Weights of a small transformer language model.
Size: 10 layers, width 224, 4 heads of 64, MLP 896 ReLU, vocabulary 2048, 6.6M parameters.
Architecture: RMSNorm before each block, rotary positions, no biases in attention or MLP, untied embeddings, normalized queries and keys, local attention windows, shifted keys, gated attention, norms scaled by depth, capped logits.
Each number is 500 + 40 x the weight over its row's rms, rounded and kept within 0 to 999. Layers, rows and columns count from 0. Numbers have three digits each. The size before them is the row's rms in percent of the matrix's.

# layer 6 MLP up, 896x224, rms 0.169, rows 727-758, columns 0-223
101:462475458518539483496444506517540513510528537465540482504444489450496486533480485474502505475502475552503497488535412387448485486498542454522469561512471508460434546498578496518525507512477479486531597473493514483568440540550504587480487461513492583503463411516462509494515482497493423447519472538549536540463557568475515446471438479544406478494528434532520483535451556478540438492497497365468497524523423423470426525552476506425491532548578499458484550512530520482462480510490534481521434574485478454511526555510489525474477516529519516469523522451497457494538424468518477517521595510418465537489480519480500486464615527508528471530457421543494486507445449515533509518482
095:433512640504515490482552465512471468459437493532491610455529503584484473575600494568508477556463474533510497542516528500496504533546530489571497475502483474563536548535444453460511484405486487505482491463516470503435477506551542556497487479535584522476511485492416514493406538543531491489493463504592518486530453503487497494477544516538499550528505496538444477474490491441535488542412531519503518488457545456468533509490424498409449472485545463552543515498496438476506477487516487495540508463559451504497481508450493471501513486483456506456475512462529520479526523469589485508619474499558530451574451505534577449516483462495470480561477390472471483492449494530467454540471
105:481580486511507454531486509474550479469559409501512455406477481512488467464558515455451498529498490450443502500490470469472512508524598467554522554504491479451463444401472456437504559496443551483577484483470544543493517510463580553519440483488469527512499439502530474477386523556488556501563519526475501525509446450539499552478524520500606583474521468520491532452536475494511472487576518507452516465474468562506481513496500504469432484472572537503482454515542502538497518521499501503489507516532491464451543500477600521549476505467471544524448575475555580461479549471545511537538523469529521519452553469493460512456473530476538398569564521542454550481491537500489463472613
100:489439530546475554430488497526507539516488464418403518561471556474499591467511475515472484505510524509496488626565444524597494486483465471561477501468396518445483506536426482477530556412597486546498476438513510489537538549452467582493486509560483443495515445524502501516521501451509492462544484493492468550532484593456485484529474442446444545522511512545491433533567456460491492523520477458505422473479532563472479483427533510502480451431519492538558453491527462505614521533557473477427511568490551541519523486453479492461500477473538538476510464492479512513500513522521523474540519516507466502577541463503499494520531513423488425514545464476502444584495494500488543506472
099:479514482417541444530524492454496490611541435543561487418478450482615531559584469445521471582483491537480503495455509490465489541576469519442469493563507454493531501453574512513546511536502508496532515529476488504511477495435459493483449480520506487569452534454499394532555580481486468469478613466521521533503485443561513547518459533481539461565484485440538506509460470529567509425556548596532574529518454479502565480541509438431483550464521443515469449498512465471472515489549464459533487478427573474462491487491510558526487499506485423461504509409536503503510492479466529522523502528512461516554534529536471458566539486553511478471513481522509538505512541517478489472455
095:442560543455534435454423515494449476533423472554517448460511491400471539563552497489506525565465508489500460470487470502506532525504507449458525475452468521499508413473478500533495531477483498542522435455536498531484518487562470495456499510524474454474507486465562459545520473512432524516476456556494468503555538485448509479430497591476479495484582572497487489500579482542450461457548513526529498475530471476515569531462538442504434486458509509471485525516516522461470507573519462493533562511419413558475519474459522525544502515558475432395530460426502470461484534519561473478457534485539586523484475649486511481491498508452515513471498498562466510424496462423532471567537
094:468547503484497497465464531490536491526513463488497471481489476470487465489457534503483460551508497487532442489490564509532509436549431477514528485540455494491576509484491470474567447458556508535492487508507482546553488446510523575486514431506580515509449490558410479559462459573400501446483414549469514589558436439575517531496538539467408527556530553488491529555460510488466538356554511522481449526504494461475576501501491545460475502530532471474446484506479524565444560454494546457542525462527513513526503477540462487559440464467432517532570554463523456425552572505452520425483559478508538455459516456473486445457461495475493483514534510528453529461496448531468527508480
100:541508581512464509455515515560508532491532507533456495419481520501562477447496516488538490452496520475461461577453498511497467529501433453508512517470460455385523521456430505580529460460496515466473536549553464485464495549525461493509498495543508469484532518498444542576490455486496495503478520493514540503443548523558488502541503487388475502442478496521557454529438511536503531415489517507520441466469497484500584491498465389471506444575531496458614434494551523492468560474513443516532571538519476583585544533503486506519529500527525488435518542523425417497546514533517478477505567538558604500488478451479414514487561511516505526469464543575513524515552517462487510527460
099:458470567495506465511573498516463529589409578493525530467426511479506506477480507452573452538517561520453487507483450426488497464567527481531537543513453490438547540475526429477471531452512531492474544501574461497577471498533481497564494586537493496513566531491504535539524505482509483484530522503486440470508507470434524496556549538479512518509536528454405496469488503450518520495516546525503510506521540471575544479527529463504527514576407496493518438498493523520594559540485501427523468521497462493471576536512511426436449568510477396435462460485533486455486496472529405537519557521430466551509497473508442446452522482547482585542477544533431547460554498499474516527472
103:473461503450532503496542483538473501523472536481548490520549461509450568478434461522378534519486510478469600532455503445503520534492488578488531590508566525399525567537517493468518524546471431486571502519479453502470479489469460466509443485483558459527562408450481478507493492520529490440450501480487471578495563463469535462551544493487422464550511522487454488463497499536520448493516528489529543435529527506473479483448432424424532508539601492439490413560509588472535531537521507523456533501516524534497544496538469502427502476525524574503447470476459559479523469516431498548512513485475409430535459480507485434531540552450510470491557522524443511493466475478469535492499
107:471436443531479539541575452510513570585493492545490469500513466458490539521413454464535543577489535548490536547511496447566468488531526482499459598493546452444480495476520510511400449564559465445453562498534519497516571483452437510542508491512488440516494519417565487517462460532459543496513475547547535538517458483472429504558460502460518476507481484585518542501540514479493450479477612459449497551564537550427468507474463488501493497474486448498520480421475561573571514498477503536537555532540481466458560500499500497553470503482574501517515479503490476445482427592504432595545501511497480514499507553504470531492442494510517562450492464473493463529530533486462515497432
107:472496531525552527541432482569459457516405536566497497499339547536481479497506472542503452510559511472469420545561578567436432513508439473551521521512499483566486575494472506518494461525485538536499463525451502510507472495533530491538552497570510539538475528524559586494495493460508515450480507441481460472578467541481461506484657526506535454536490501546457520577494540514495518490540596435486545516425498505539487491498519528488490540485588563471482550530508550466520499436491499490510498502486529501469448466474579470470474499484488515502437589439520495443454543456533511470492514518510471494456506487451559542475489479538479535492491506568490494493528530454539429472498
102:471614449549408512499533501483535531596522525490480515600452533491512487442519438472523475525485493473499623469530515485417524541497494551517539516492557409419490456484512505495469528597507545474510518534498493500513556579540502554485494508498447455466525517523491518448498474476457495553506444507559526528480488422551465432454498474497509523513490458490523553496546592395491488490461500493458525408458468511501553523523463492495479465504545517448503565457506473581471507455453491490467557583487500493554572550539466478539508469457447474498473495490495492535554512456479504444491503491470522475563498518478574538428498458495565510528534519452554490465460494498587529450546
103:476528570464542500451518499491516553520507519477504527553460554447532491508525531473526549533514513463486551516414527479456509496529488549516506545538518524510447557428468502501437547525496496506515507595620490519496421525492496509570548449515537503567547488536591498507479472490419476452552581525551510563542582415480488513484477451498534536560460489435477425483444502510479453453572506498451489525523456485550507397518522480478516538396507503490528516518481476527470546594542434460466541505473496521519545526532507584494488491441502490520431471532469435452473464453450432537545542494518518517541479518518541443454469498515519457481404440454511529510511499447502546517472
101:570518493479509488566536557536538566539536412497443582495484501444469598458508532559444461482509482469460454523485513456515433527518531582467518489503506502516456416520486533480521502522502449513467542530451490488505516430540589473572554549439516494500509534489531503526467447484508505502508531505576443457527482585511507532543432490460408481482491502432530503478429500482479545561492502546465585474491490509540480533483408500499487523497559518473460532493562448493513493566541512506479501418562582504550505580555516510536536575513509491559536527538515502536501540466427542537477377525571495442536483456522477458485539546477496547493524475437486486514496474488473480488569
110:488430498436522467504507482516519532495438500516502502509471530509505505464484504502423471493521461487505460503519432586529539496572543515463478531432514473521518498491554516511491503458517517491484509521360469552447455523504486548483433493453546511539518519493514448498583495450452519453598442544516613453507476550485484445549503518540448546490513458453545508487522464507647496493435543522482489426512443547514588534490513468487474493566455462580494532448489493549443470550538560564526530516509429451515532540477560454581468554548515568540583456503514504496448469512467510459479487461473488467532520569507453462468502492497508521493542550430542516486476462521464477445503
097:552474451559472490506516488500519512426565487504480566540524444469506491494521479556545434455463542513444559566519516532500524493566561526515554510428492490509441511509541450427526525556504456522504561455446511420493523431487499501578437440507529536500497450530465440436436463455537414449576550478522523528437552465467463527482514488497482431454444449529503434424493550547513566494520454506487496434562489447486516447570421550468507488488401492490423457528475519504498538493534529536528506473534453464512509515425460436555513567485474475532532506524474471471533501497544424475423489557488458506493540461504512479495511528467505526497417521536532552501472576528513522500482
094:455532553466528478471497543536443516520466437418534466430486473533535465508449484516441473497547547518502471523495568442507446568505493463481453494389444444513503516590441460512447533466545546504476517447572498562500555489506464496553520530500472443486466475464523516506577492490512547449508547486561479528482476495534492457453572525452455512472529484477488577558558494514467466488541525566451495525491524454510537525519493580518547534375530484476454503492526508539474511535447519472510474491443500483560547562453495528489543527556494487528463502536470515540488484481503480478497518471503488489545616574418506526480608575464508527460439544503489553417549502487569439523508
098:462409577403539518555541476544521496511563541402477551520507495521510463527589478504490482569517497554500475464580478545594466496526499561462491517573500486533503530509455449494537545475483486486526470492497429544530528546512481480491442504502487479508493473524502547485527486467536496444517521481513501496496477575511408445506520489473502511471542492547488530480450442484501559447487558553543458465513554490466441490497506506563551482512457507523588535540440582438518554510476458524485539559485479595539520415525468502480512561469482522539484467542527497498460559509529429518460519498511469579518557524507528408517492587535457492539436410474519499506564573554495441462499
109:439464484501556511522509516494478560524533535450566485455487537490491508471576538558451488447565444556473478532474533607499519558511481437486504458528568503531491499453417443466466426500516498482531490487540613511554537471461389542499521481486517550536499459458402499462476532452529481499541426493562570530547534537505534496506463488454499504558498535505476527462499506516627553549566553541480483495519543464526524509505432537497448551522415476481499484518518543460501478456532443527530508501528430544501444408545473447522522537437493576484468503496467506483471485450453421426530469485489476482528519506518475484466500485524403464492505468453568492509498451500513506465513
106:468529473504495490496492535489480465433524457514451465490479485487379498480477493610495493500491570557470481548512540477497523452449521501548514532500477546453508483469530541414476493563587459463505517533468573465526505453498498512517472517494444463497477540520508477478430512495419579512498519430534453468553502464412545505488473514512502440512417446496502469444505480501517430583519517462541577412492489506482485547520572518459529522445420459496460454503516525494562431524484569460543527552471458461528497517480578507457471562534511515498486496382428550512464546486467447503481491513460481485537512474506536512503410511468541512546560455486445428514508552451592503520514
100:472480560458516519489518508599514562532524483573467450527525418515514445530541549445510434486520469509489464469512542487543515535530497527521533611531586494462505475471474517523519477516455595477584534466491558500535504511506474516499479462563550511445506410494534468469507504474423445431508528623464448511466506532492466490554451446533469526515485459491537482513502519524588424627547548499397496506532539415548521479507466489549490483463490468463551503549456490459512505500428519495499490487531511463547540552494493527474490481529528523423475508460535447432466485514499418455499513500542503470526520545494484429476521418530451535547525496473537526468443471505445485502471
110:473538575480437504501470555523433473477564514474541431523500532483445530443467458531540483494528484494422533508471586465466490554465510542493486433463494467490511428470486529538545555444490488475473419491511432523459584477518483566475542551482491545511518585491478446445475484501517496483514578522494511490474498509570527487538505504481525436457418450493600545480441560517471464489508502473502567616576463478512456533463506483420462568414499445505451479553485495525482466523423473467424443511481456507533528557453495513527523528509471487477448521481505529434497529492578541525462492545564497500511450442503524528484531594441484582489544498506502470520469481539480468497452
094:501551489555576445492474494500439448419531477448480541482421495446543516429468486495517488482489418519453425407504493456530503522538423506453470455486467515480530514488537507506488516435518482492514539505454579509502477511485529462531493545469471474527529487560526509501525470497454525488525478594478439506508528575472438443498412479551441532449517508445498507484468502436463439547505463427510551503450487473588531547499533509511515554505463452485538434500495472495513530452555519512420528516460572458482509505503483536594506508459532486456448544438527465417508507540477559598415471515551533495522467518461533464431509486513536556498495482547487446562448456582562470532509
100:493518457470573431406553573565474465355521513442493506445540584526484517426485529453532503553532502562485532497489440527481485465518514509492553491518513567520484488492488577429572468514511485452546466503474539479492527503463551480535494482520449532533493470454571468436559459501423452472531506485462500482444527588444537466463423470526489484514450455507424465442503509511511496527506447457529465554469571490515600507480426536480494512433432469459504498515488523495498451458534506458575490435422493498604468490527474501527530523539505497494494470497497504474532438423482513504477495477554484508518530473582554528474509474429528496529479460502535463496493515522523462548563
100:516570540470427458507491490457458439549432534504529501572487468498548471492538528560476578530522577527507464513506448421475517472577509477490518485462538503471474505470543574467472539479564563532556477516557525512477461514453506465401481578512426428494490470509524516479594532476443468460432466494517528543591512489495519519510499450421501449535412525493538526410509552502406493433475516489532507494546475474527525477488529510505502470472491491488504443510489466452476522514445506482489530448454551586489456507468493464531552524529472507449471563465444450425531527507568517533488492525464499493379576520461504504523538570491511475462518506460474438528516520536492454432461
100:478553561526470491452480511511486554476510527449502553573583496472531536531536511474467448508485520493521464538500536514502523514476537512539533511504508527486485523498467499521516553450407520410497513479475503449568487490478484516512504529562523479493420446498542471538597517515531479490541458514527492519594527429521566416511440493477436541470451417485486482444520460550523501523456502531546504608472466450556492456549458504514410460516432515505538523491493393594486623577488498510540469484469533518528455555451511537471532537438496458537475470467535527453513495529528503458553543520526466428461535508528445441495551495426517478521473463520512499463521584423498522529463
104:517475446460452451449501492470465467492559496503482541497442531586528502525437497509483549497494493530490564524585452475476457478483536547452592504428427563508454520474555481500522557563440566452497464559540445481472464523487479424503504570518426507545570453514502501493470481487480512512557546523396488480487502532489479520467426511498479436469469525489538508464481590506505450448617476470492483533522584494531454524449543534471571493489588535491471470550545524497566560504490495462520549525483521452484411475493442499483411528541453488452510498526500575482456461430570499518461463513471555466469451520517454460521535496525512495523490511485477438541466484568530538481514
097:486549455500414449535527562503543527564493560475537492523465554458477509485525528486507567468507502439569487545521475399411551539446494472464552516445462448432454489544514460500486503538542459493519526487475461448507457493505401379588528507520439517501484489517547558440513510543485431541511526506458484523525522543559541522572493547496529527462484510506490441467505538540481514436519508515522504426456488488505480525468528437516535530443505483435488528528455565455487519594472487461452457483495535474529487588518518494507493471533527485512509414584496523470431447445445499511445538554463447491492521499446541523525533514436522483510496482387541479489470461548472455501440
099:509498530460512527521508501550462486509570418536496504498461540502502495478525434527520511477520518541494568473445524544461466470558510479434520487507551461481561474529531445508475466493517429530457516554483504480489434506553561494512449576520556523512511578438533451478507496567565485584499552493458526486511535447519508397530427445525494477431507520468547508530470599559513523410455518462526473597525540476449536532492542590475408459493509532434558538462492469484555472477507424481488531484451467526562486461462501521533470445459527517470514532485550427531537409483431486528528500542488501500548476516431476486522470471558509541526519455455506570528440516508510589500512
058:453487516406475569490556430508613498472456494459489456495493498495443509513475490534508474509436538499435551494534589533560477421532502524518425520473563583573464492558508490517547499454429528517490483477494557541431512481548550474509543452441531459452509550440449539489534543514515477488471489491533403507486460455462484502579505542548550494482541470531481534541457469506557528529464458507484508470557496528464418573512535581486560486513504537487474452490454465498454459538494534491454450546412425576438453482487550534490494512503454485490520482454425490493503509505489479483478427468546479522496421444524504539522488490404480511531496485496526501460545434466560484460479
100:517521474518512497528467502494569471482496521479502450563436463426459514524553452431451531532509562495503494502382507517519552480476449475634492448567511501495492433472481505543546539477460528558472493478475505538532551575517470551502473501540473475500509503519474571450472477433421514506558576519483462564492461555512457502524559490457497502447586446513510520497460530473543511452547566524461551452521514514464496451443465504460533532567553519492490439489560515544500464435451506500512491444511501438444558506528472500472474482546456463552559556479519534516515542512537500452548453563546598455511478420516505475422526492600556452504531525529485503511570528508474526522517
# layer 6 MLP down (transposed), 896x224, rms 0.049, rows 727-757, columns 0-223
099:507501505516427512402540512444512518514491562509461445523475523555480476453531512487546488535543515393512505572458470523481552479489536485567518467391487477504511491422497496493571518475472560494471487519461491531496545480468520505480510500496454459485544529539481461445459471404521501533428435511533457424534449430547474601543554526540510449540544505536482483530532558488556526487461460533434464449454516486584538401491511488471463474519522443428539463486492477537568499525495514451487507510401524479453463497450516478515465481494519471554484424491522522499433486370514492452531495485551534532467498477474501544526410537420537515541509552499517489467538550491535488474492
096:511544475494488522509426599497543519462525541448573411468455525454489483488392588504496530514474548512486459504529531509503590464461468528478554458530531533459473561517526481459480499532489488516438469547490497490513506526441556506571510560464503532502516492470541473498548499483457530414503478486465462554546610603509505514519628522472475457527432450538513456534473533482461547475553530464445513502543484507521509475543512504604513535469456491492395494519459481526473511512565505467483564492414514532435518504520457529535511572533531452499539529525441445515510526572435545512479490451495521466556517517477480525477514480561546526449505536496469512497515569499504581456496
105:563456569536501494478548549472531543524514509469573470488466457545447541479525508568441538523527534527516510593478507529498488478505503471507489530466611505536493506502543574567565543539462536494503546453555544499532503468512490493518500463480511426514501485531515540539589497466605474513477455535559542507552459582459552410555481454457473416535500519474613477571478530434457524539469479526535512506468528453443541475440494512504509527542496486447525551518538552474528505486529514504492511483509485550541556510463485443473507458533525498466448542472541431486533549553492550474511532505547476482511472477464551579533483450430504547485501398485573443532488505526528527569423
097:531537441428453527537498477512445482518477528468445546527496525563451434487559425587570450490490575517518562488541582449475453583542549398517548511477606433498463461538543524431473469468577461573492463563456497503523584565536470418536544464528517500505460533473552525461464472510508541515519473505446462493477454483597509495499395524503524444471444495513512533507499491524489472474464548569589517518558494483449493494501527505491453512490461444557489459437509499551536456482494497505500456553479520529489494515497508519498517488474438517522438522510484506497498496477437496527452502457503524432531531504468445501504508507470507539487469431542428590492515511557545524489535
099:507502473527574569471547475546547521498533592457483500527479568532449518468497512464526483481522476472512547529562517575596445513380530491551526524503485469539461454560431465504446491483549542502461477557526546473502497522560557482510539469453482454441520503501505526521472440522480540496488397496495443514461527583480471508533456519511468498405532584496453503482522564561433491525443455448501460495525463485525524555505512577589493456503523555533487414541443542551502450486523482587483544459512428474587547515486553533496527475548554574448460500538528519472567511493487478502547471479522529526448481461506481468478530500430488534489512506570507512517522550479497516513556
093:524618449473458567493490471473442445419471526425523486500585516513512511509478479594514537515522473522520533556473522495520486487516505470552523485476469544429475552517502478517498528503439499432500549435474512524487541519500488415557430462490524487528547552525484487573466504533554558535538508501503488494544462505534524490537520519539527490521517469479440520466477468471527476447561458449541499511506465489495523556488506557509522455568462402524519509480470516552465492498455545571441502504539456498492504481576518427499511549422530500446464553581505596577456525483531490458414502461452577513504492406450590429488438514492484429490499508535450475512581483495441525492502
091:488453493469494484555506440505449577497465526499521561472481530567537536559563467542567499460522499582465586503502421487514542609464501506452558495431557470509512492531576524462436487542509541480478493525487470520482463483462590518519457510503496519480461492515495513444549500509498517432492525531483498473502590512464512445538502468492580467452502471586489498432501452550516549486482568515548530505514485474480413528550554397518445469492509444597519449540490501547497489516480520468404480439498533499517513548509575471494557493544534485385471510461522487565446501504545512553535568466458519471526506528463485464451561469490509475484487523544463442440475552512542467465508
105:527525457462527524553466541492538469461496483512475446517483481502469489475458466480483514554526453569576469454562549510497501509530523497527482437518577505520427426527499478475470532501497526536597470460525590506474568455497553468455492490513498519566482455578511503472485471529424491589500469548439539533539461520513462500489455493581602497521422486460508553535571483443482406576527443518516473560449432532519475549544466526521504535501482559449462554468467497459526502472496508474488498496497487492447448514539493466533469519465500460562545593479522546488479527472444566499503427502475485443455499556574518569542425501437514440485469507541502428501484456491485432560516
099:506517451490464464545482532495535450429438463527541491485503545514489541423498456529488556510503517522515456524478460490523537505483547460496506495494548532540444477576461522513457498552494458497504522471487527436357488542462487570434460397524459566543412544560454507479454509538507495584489526474469556523516464545554492515437518522519468483531484454480532500541555525553522489507481509492530551510512504622492473521529457513520469487430525483514564524486514539474480444505544516512526475485517507593526492566515518586518460435470482513642547495434499522539475416539469540501506468563512498505524506469479524517505509488524512458474460478467555481521413515585531411438501
094:518558495518498381474434502476524559521488475476507541468479466489491431508567524472558474514564519433439411500493496549482477470491486462561481408433476453569531443421480507479529462522462529498434502544482460474497474496519515532516527472522474440494485551445565538530487572490472517564586472493478506450551523508522500520456514461525530422543475469519623534511503480481505501492468547565479520536471496492497518504521572521487525453555466489490531561410514497478460544498480486438487495456529519514456515502381498444534498502469513490546508486519534504547537494507590455446505527524504607568543532478423504480504519398473474520477443517490484531438504564447537517560478
106:535576579442488508504383502498438471506517544454531506482563538519437463480469514555484509462547508496547545561461574504520491496503528605491513458462528503513463468499470500421541438504440552504479491512523434515498459460502574484493496517531556516509490457554478443500549472456508435515543552479479421515504473510481521499560474493504456447486489424436512457512439481576457516501508492564520547458408435529537533553529509533452476490533601503486513496482506474444434419502520500513438517468448503473483450465571594504545487495531492461469469449538561511498501507524553526477556497522544558457501495421497564523443509506497526493512506559438439590493451526459529448479526
107:526606451450510494555464482545493550466499545481493547540515471547455523458492492470534433426472494485547500508486477500597498542559515509515523482530532481483513519501464510535510519458539418467612548541479485384509472473531464445502537523495568515515553537554415488460558469467468513521520491554478550483454528450545510532515510530456469490510528541507471516495558485556526534509491445540545567442522455427497532481494539484516458496512463458531532526512513473528516556476494546463465523522501493435511563467499489529471529441434493542529459450554540499632488386480566477555525541416478523494576503434442516534512466549484465519481554433482555459526446491468518553487530
097:458443514569511468493501466479502569526502495473524488499516569479448546514509471544477464486505501493534468512498528447556527469457508431593545487518499525543425531477428476467453501445519480544481542504469479499490451458493577535546512466466517579504439530542498467497473541504523484415422489503538477463448529557457534579566499498580501482493493508478476433504458479538556537499607472516534495523544480519472466463504549524500534562444483478449600424493471551370552537480543503542453432466491531461539454481476537547476461518494541534479480577539457538517570512496472495528482511634482482504485538477525494410555525511555436492472518473532501472540500464485449462476451
101:488512502477534549520404416550510497492511528446503581529478530557498447596514560484582482532508549530509477500500494385512473497539501498434509482509473513526413466507583545492498559514481485449499500490515543527479440530530511540511432414599452462531535468583459549480497516434551517497503576530564511461509501472408552504514494502510513490474468536508479514479508464473519480503489506387449570437557516544484501489486488520494564536499527529444417523552503504488468555496456507550448453523474433429509553567488555496531529475480494432549520497476566471482521495502473463506520593496507433501519504499453582528503467526512510517470541571533552551519514504498532418491507
098:491494490496497530472427506518495470466486483499545444514463474502512447525531435478518585472543499420511530525524465498524533512555536447531510495471494456451530509434549492464432536549421535505463460468493493529516491510401445485450404511451469504521580474526505511491536488454522492526494465470416516522536458518512524513500468514501524440527588438477516449531566615535556433534545562536525500518465480448581551425561571517476483505511444443499508524528400466549466467545501495526515471548493461489473472438505561474493488451434476489537471469477504469547454507489486498448510551423489463544439512533487570550475512464485482512385508535514560448470524449475594492501493
090:466529493452525483486441498523439537434466484453466448513502515520472522517509487504502560505402520538513556482433565472526447514407469411523521410582427515491557493432412492502525555496467504484485472448592466477473503533499559475551513488506481525516488494535547496517390520573479528521493545474458462519521503500523526524474478522408535502576438576598485497480532499469452503539553453488504503566481552487469498563565527482457512546471552488481526516510529499465496482494526461472520486454455505491534514489528463508472573473488471414521488462513504445433566516438574495540528495550473460545488479485502585430535447486512492478515476369495510480571520522524513497474528
090:531506565542508510569498527517543531530491528469457480517517542502556461503479538454492586538588511506511480504446494466510525502488506439526495519531501523485542510520456506584487486458451469487459473580530448515535476523531471486514566572464439466520578592458510546481557460487499599508407539559504499514571454544486529509490509503454474476538540548460478542604500464452515482460470520443473528532505547540554480526470497455495523488476536534451481533484525477528459429487454483478506471526499506544513528496580479523448493419506593518489443482489516517505477459520482530480536569438548563455532402532453405541480474540570412543489563424494500483561508455426540504521532
096:556548463524497472514492492379504408511461487554469521539520522524544448477554452481523480490523517455496476453536462525474508380579506449527441517505431539524502487492459475478509449534468451499539516491438478476494458484500469502476477496615420504517495578500485455473473528546561425520502535508501476456425507486455574506475509489455534506532459594466440500450478532484499530500475522522572507519447377525465428523492429450478474497550495511496499473539505469436490554589444459526459580518544444487481502472508531545448476497413477442443479506492534486495583502500536517505506506539526509567482512534520393510518447460535509500477509475446533486495512545573476490487525
087:482541484531460487424458468437474517506467473549548528490483538538472509454441556453524504417519557452550538579461570475487559585467442465586477484402471475470518537497532509476459445496575512479432566515499495486446485512496509559503511488514490510499504480456471468566534537508466554545491490479518505516486506456557552510461536473521429474525458531493463449525524545478521433521453574437495523517518448504511567528539508472470472541535546482410414472420531421535478455509490480448592443446511542448507468546563489498522446509512560538429480530437471501504467464446529521441498493481475530411466505530489475542524505447499534469511533579465546502485466509477501565456553
107:562501472513532474460489441493493522409445492557507544501523547546422458543420510492513494465535559386535519504518489422509546469488564523440512510494492422491447460500501517518463518497475514501548487521454421497475467558465590512475480465571475486483501579484524495561561456493456471532489485431487458529518444491423488506471555559517440511469395375504518471483546473470474478529502514526427527464480483528514536468564539467497499492516517433482520499503471550535449513508513479481559530540493506437534529486434514561455508457518478468499508476567489543518565462546470553591483479490477528504498468472422550495562453510471607544463458547563503531496440505532487493467466
114:480475549479536579500496533471497492465462506498547483513468513500542485452528500457443490424517473556534498507515476538502430554506519494484508473475489477556474518489444448533563487460451505537482517458555427483461538491498455491502601508531552459526568466509516517481534543502521532478478473546434572561485508540493520548527548489442472504454577491514492573483515472505579523466495497545549474515440588531428508493498469458575476491491499491495515446538471523547540516557518500459444499542474536464458466467423450532590583522399480459526511502481597465454569542518495483518498559523553484531355459470558492487458491514466465489437413517516556488470479491538454482407515
098:559564497496525490471517474467513518499420534501521555479561539410479507407522513494448538556472519432506525458476473470518463463529480525527483432423462458502410514512512474477480531500492484507482438481498493571530513465456517539460592459502525527526501608486549546481478469569514449498554510541495560466562527524484466485537480543521458539543490502502444510495493481475472544408494548472493500583512535542555557441405481488494439577441497472535442450539472459498472511540530436486527531501433478498498442388505429445487443494492489487548474469495495465507454504473505412500486429504545479470474478530484487492506459551437500526481473528477481592488543550546476503447601
103:508446487527545439535502494507567544543468495513473522447546516526486485540530516478445540474494518512479491468572455490479510445499507532536573574438490481517497580475509514486486431539490528565489615505500491416563407484521546509500532442558515559411489378529484537426515492523502441498517456492479446501451537528428442531388537514502513486534542519510416489483517433458530534426487527486530464494484463549484508495541488476481489386551425498499491544491430519419549480467571578478563508456483496457504491465500503563450481478516519511490520558549491465491551444477473501526525536506485443496453517533496424521459469468540579488521499475500516531488480479510491495483577
101:526495522483502525449540487500538501519494503513533499559497465429477467533501456530454535468557531483490508499537481537491573515538513505495550525494581460518514511471519498540511527560493534554442510567502473521460453490573562477534522478541529501475465541458483498538512484573541464534499456441396452494559465491552546547430471453507574504409535515530458470473463508528515513458420534545487504499546515530451544554466501435480519532499527565535428431517517489581465547540465539484538511479515471460431548474557482515420398503545452451480514486505468566454535480500529525382458499524440540560502486585463557525435548556491520542532429579455455519509503515537545484522440
101:518465498509470533502490542414491501572506463497478503492435536487498500505507454587472484523484465422554519556518480429478467512503494458533466514499494480553506579520452376523475524462523474514473491494549501428470502488506498514501518530456542456566514476535439582506476521510509532564436541500457514562489437420564456507558586520543469502552555502464550527554541493507501537454526428504511485519489404485475478451563542477517483526535581477510502467550556511548476526520462461485445496548600533437485561510429533465460486462466443497561522444417511544520458460458541471462518485550490497492471499536451449547459529563551392509472456536508496572470522482515523514466538
097:477504505482557545465452534501509535421532490481504504503478495489437559518482526451556460450469522495450527520511517567542473487511477510493384511521504533474458510525458412543507459563429473455494543459443539488485459492550587558543571432536550521525515542436487499548446517466573553528522531492435496463395483479465543496554518473529507486475534525561452442485516436499547503602419455573484482473531610483493485518495512502463506497497503506504505562461511516541536491508502516510523436580538502475566573526517529509478453524512486494536501437539564562540514496471445500454533566522486462548575433520542461487544470421455483471504492494503467566465464477423467522507538
100:572517480463532471525505521515501457457503554502416496518524455468498536457451463418521471536495462541501481505545452471505473500544454519517492497538556511513531513541462445580533476464542465492437514536465470419486509521541524511525509521357523555520514452472540546462449502497438522505493485507547538393477436552447544486453461513523580506490559486555505505501466458430498469491465480493449478479579473564465474526514475491568464478473546520518485557433466520436512447485548524502498425527509468509572508468474459424454546434537526435485527551551480494436451516450514479522574444462504460547600494542437541493501532494502496415451500498560516541495520476503598533504524
098:530485462524443468461495502596517470471514559471470476535458493463491451606461504587498436485436463436504580462467520498483481527475457538555423482496523438497572566482528484471454499532435435562539547565514494510492512486525562526469493571516473509424500581527520501532499489515538458449515518434517574457446501433477530446482562492556570582529438487530486495507439456504504506519510496495428528466558492502550517496561470527536495496524460416551529471493523507469461468468476526492542484495438494491523502499459516481521516440492520518564511550413494473505520452479579523473494493459528503466487553628471504462475440520534464468477475452494479510519399419480511464452502
091:484474549458532499463488446528541503473449480504533441478490474435479480581460482464548465483488512501550515415542472440526582510504504543571525420518540524516471430470481503564495510439379469454473496487537541505528527483493576519508519502451471547508498460471449504446498401502488505520561480515559462513535482507455510517532465499491494524569485546491478502533484499518492435557478511467481500490517533526585511514457543483459553552411481563527460437510551463500485495507510524498602473480501522567511590510479470564424421502543533558554489483549483455470515533446471455471490499407511536548415517501558515492501514527513599456485538463552578454467559506534547531447520
099:575597534458475518490514484510482504533542559521526432490539530504544440572474521576518472558486534561522486511429502535552590441465531553466539522476516507566440528479428536410548504495436493477480524551515416516497564545471489530481595474540512478494521450520483468510511486505487450526444419480551502524505510533500428461542479524543555429520485513523481561458501452581452498496474488460503486486523497534439458438474533493508463521527497531500462522572550493514558533524532500454456521486429527507495525518542578443579596520504443504479517447509556548473447518483499513491495483387508505551508472571528458559464512486516411427513502521528466529489478531499487442541512
066:643588527574556471502412595572426487584551507539472577514468518484514526490493503471466550462577510482508455534460470514429552533447517500482560493500471427438547515449491461446478479573544494494465522498535441510519467548438468507485462535527528527549497452488534489514430510504473522494528498523502554491538548506562513491469539477457457546523455510481535439455539574483483491452496465492518487519470496468526516490514484430458465536504499475496480523511538502511476517450441494534554548504595537463511503546500453440534520469505551523453474485503553513487474484556516515565538527568470545471530588568457478429501532480608488416485504528479468485549502552495457530527541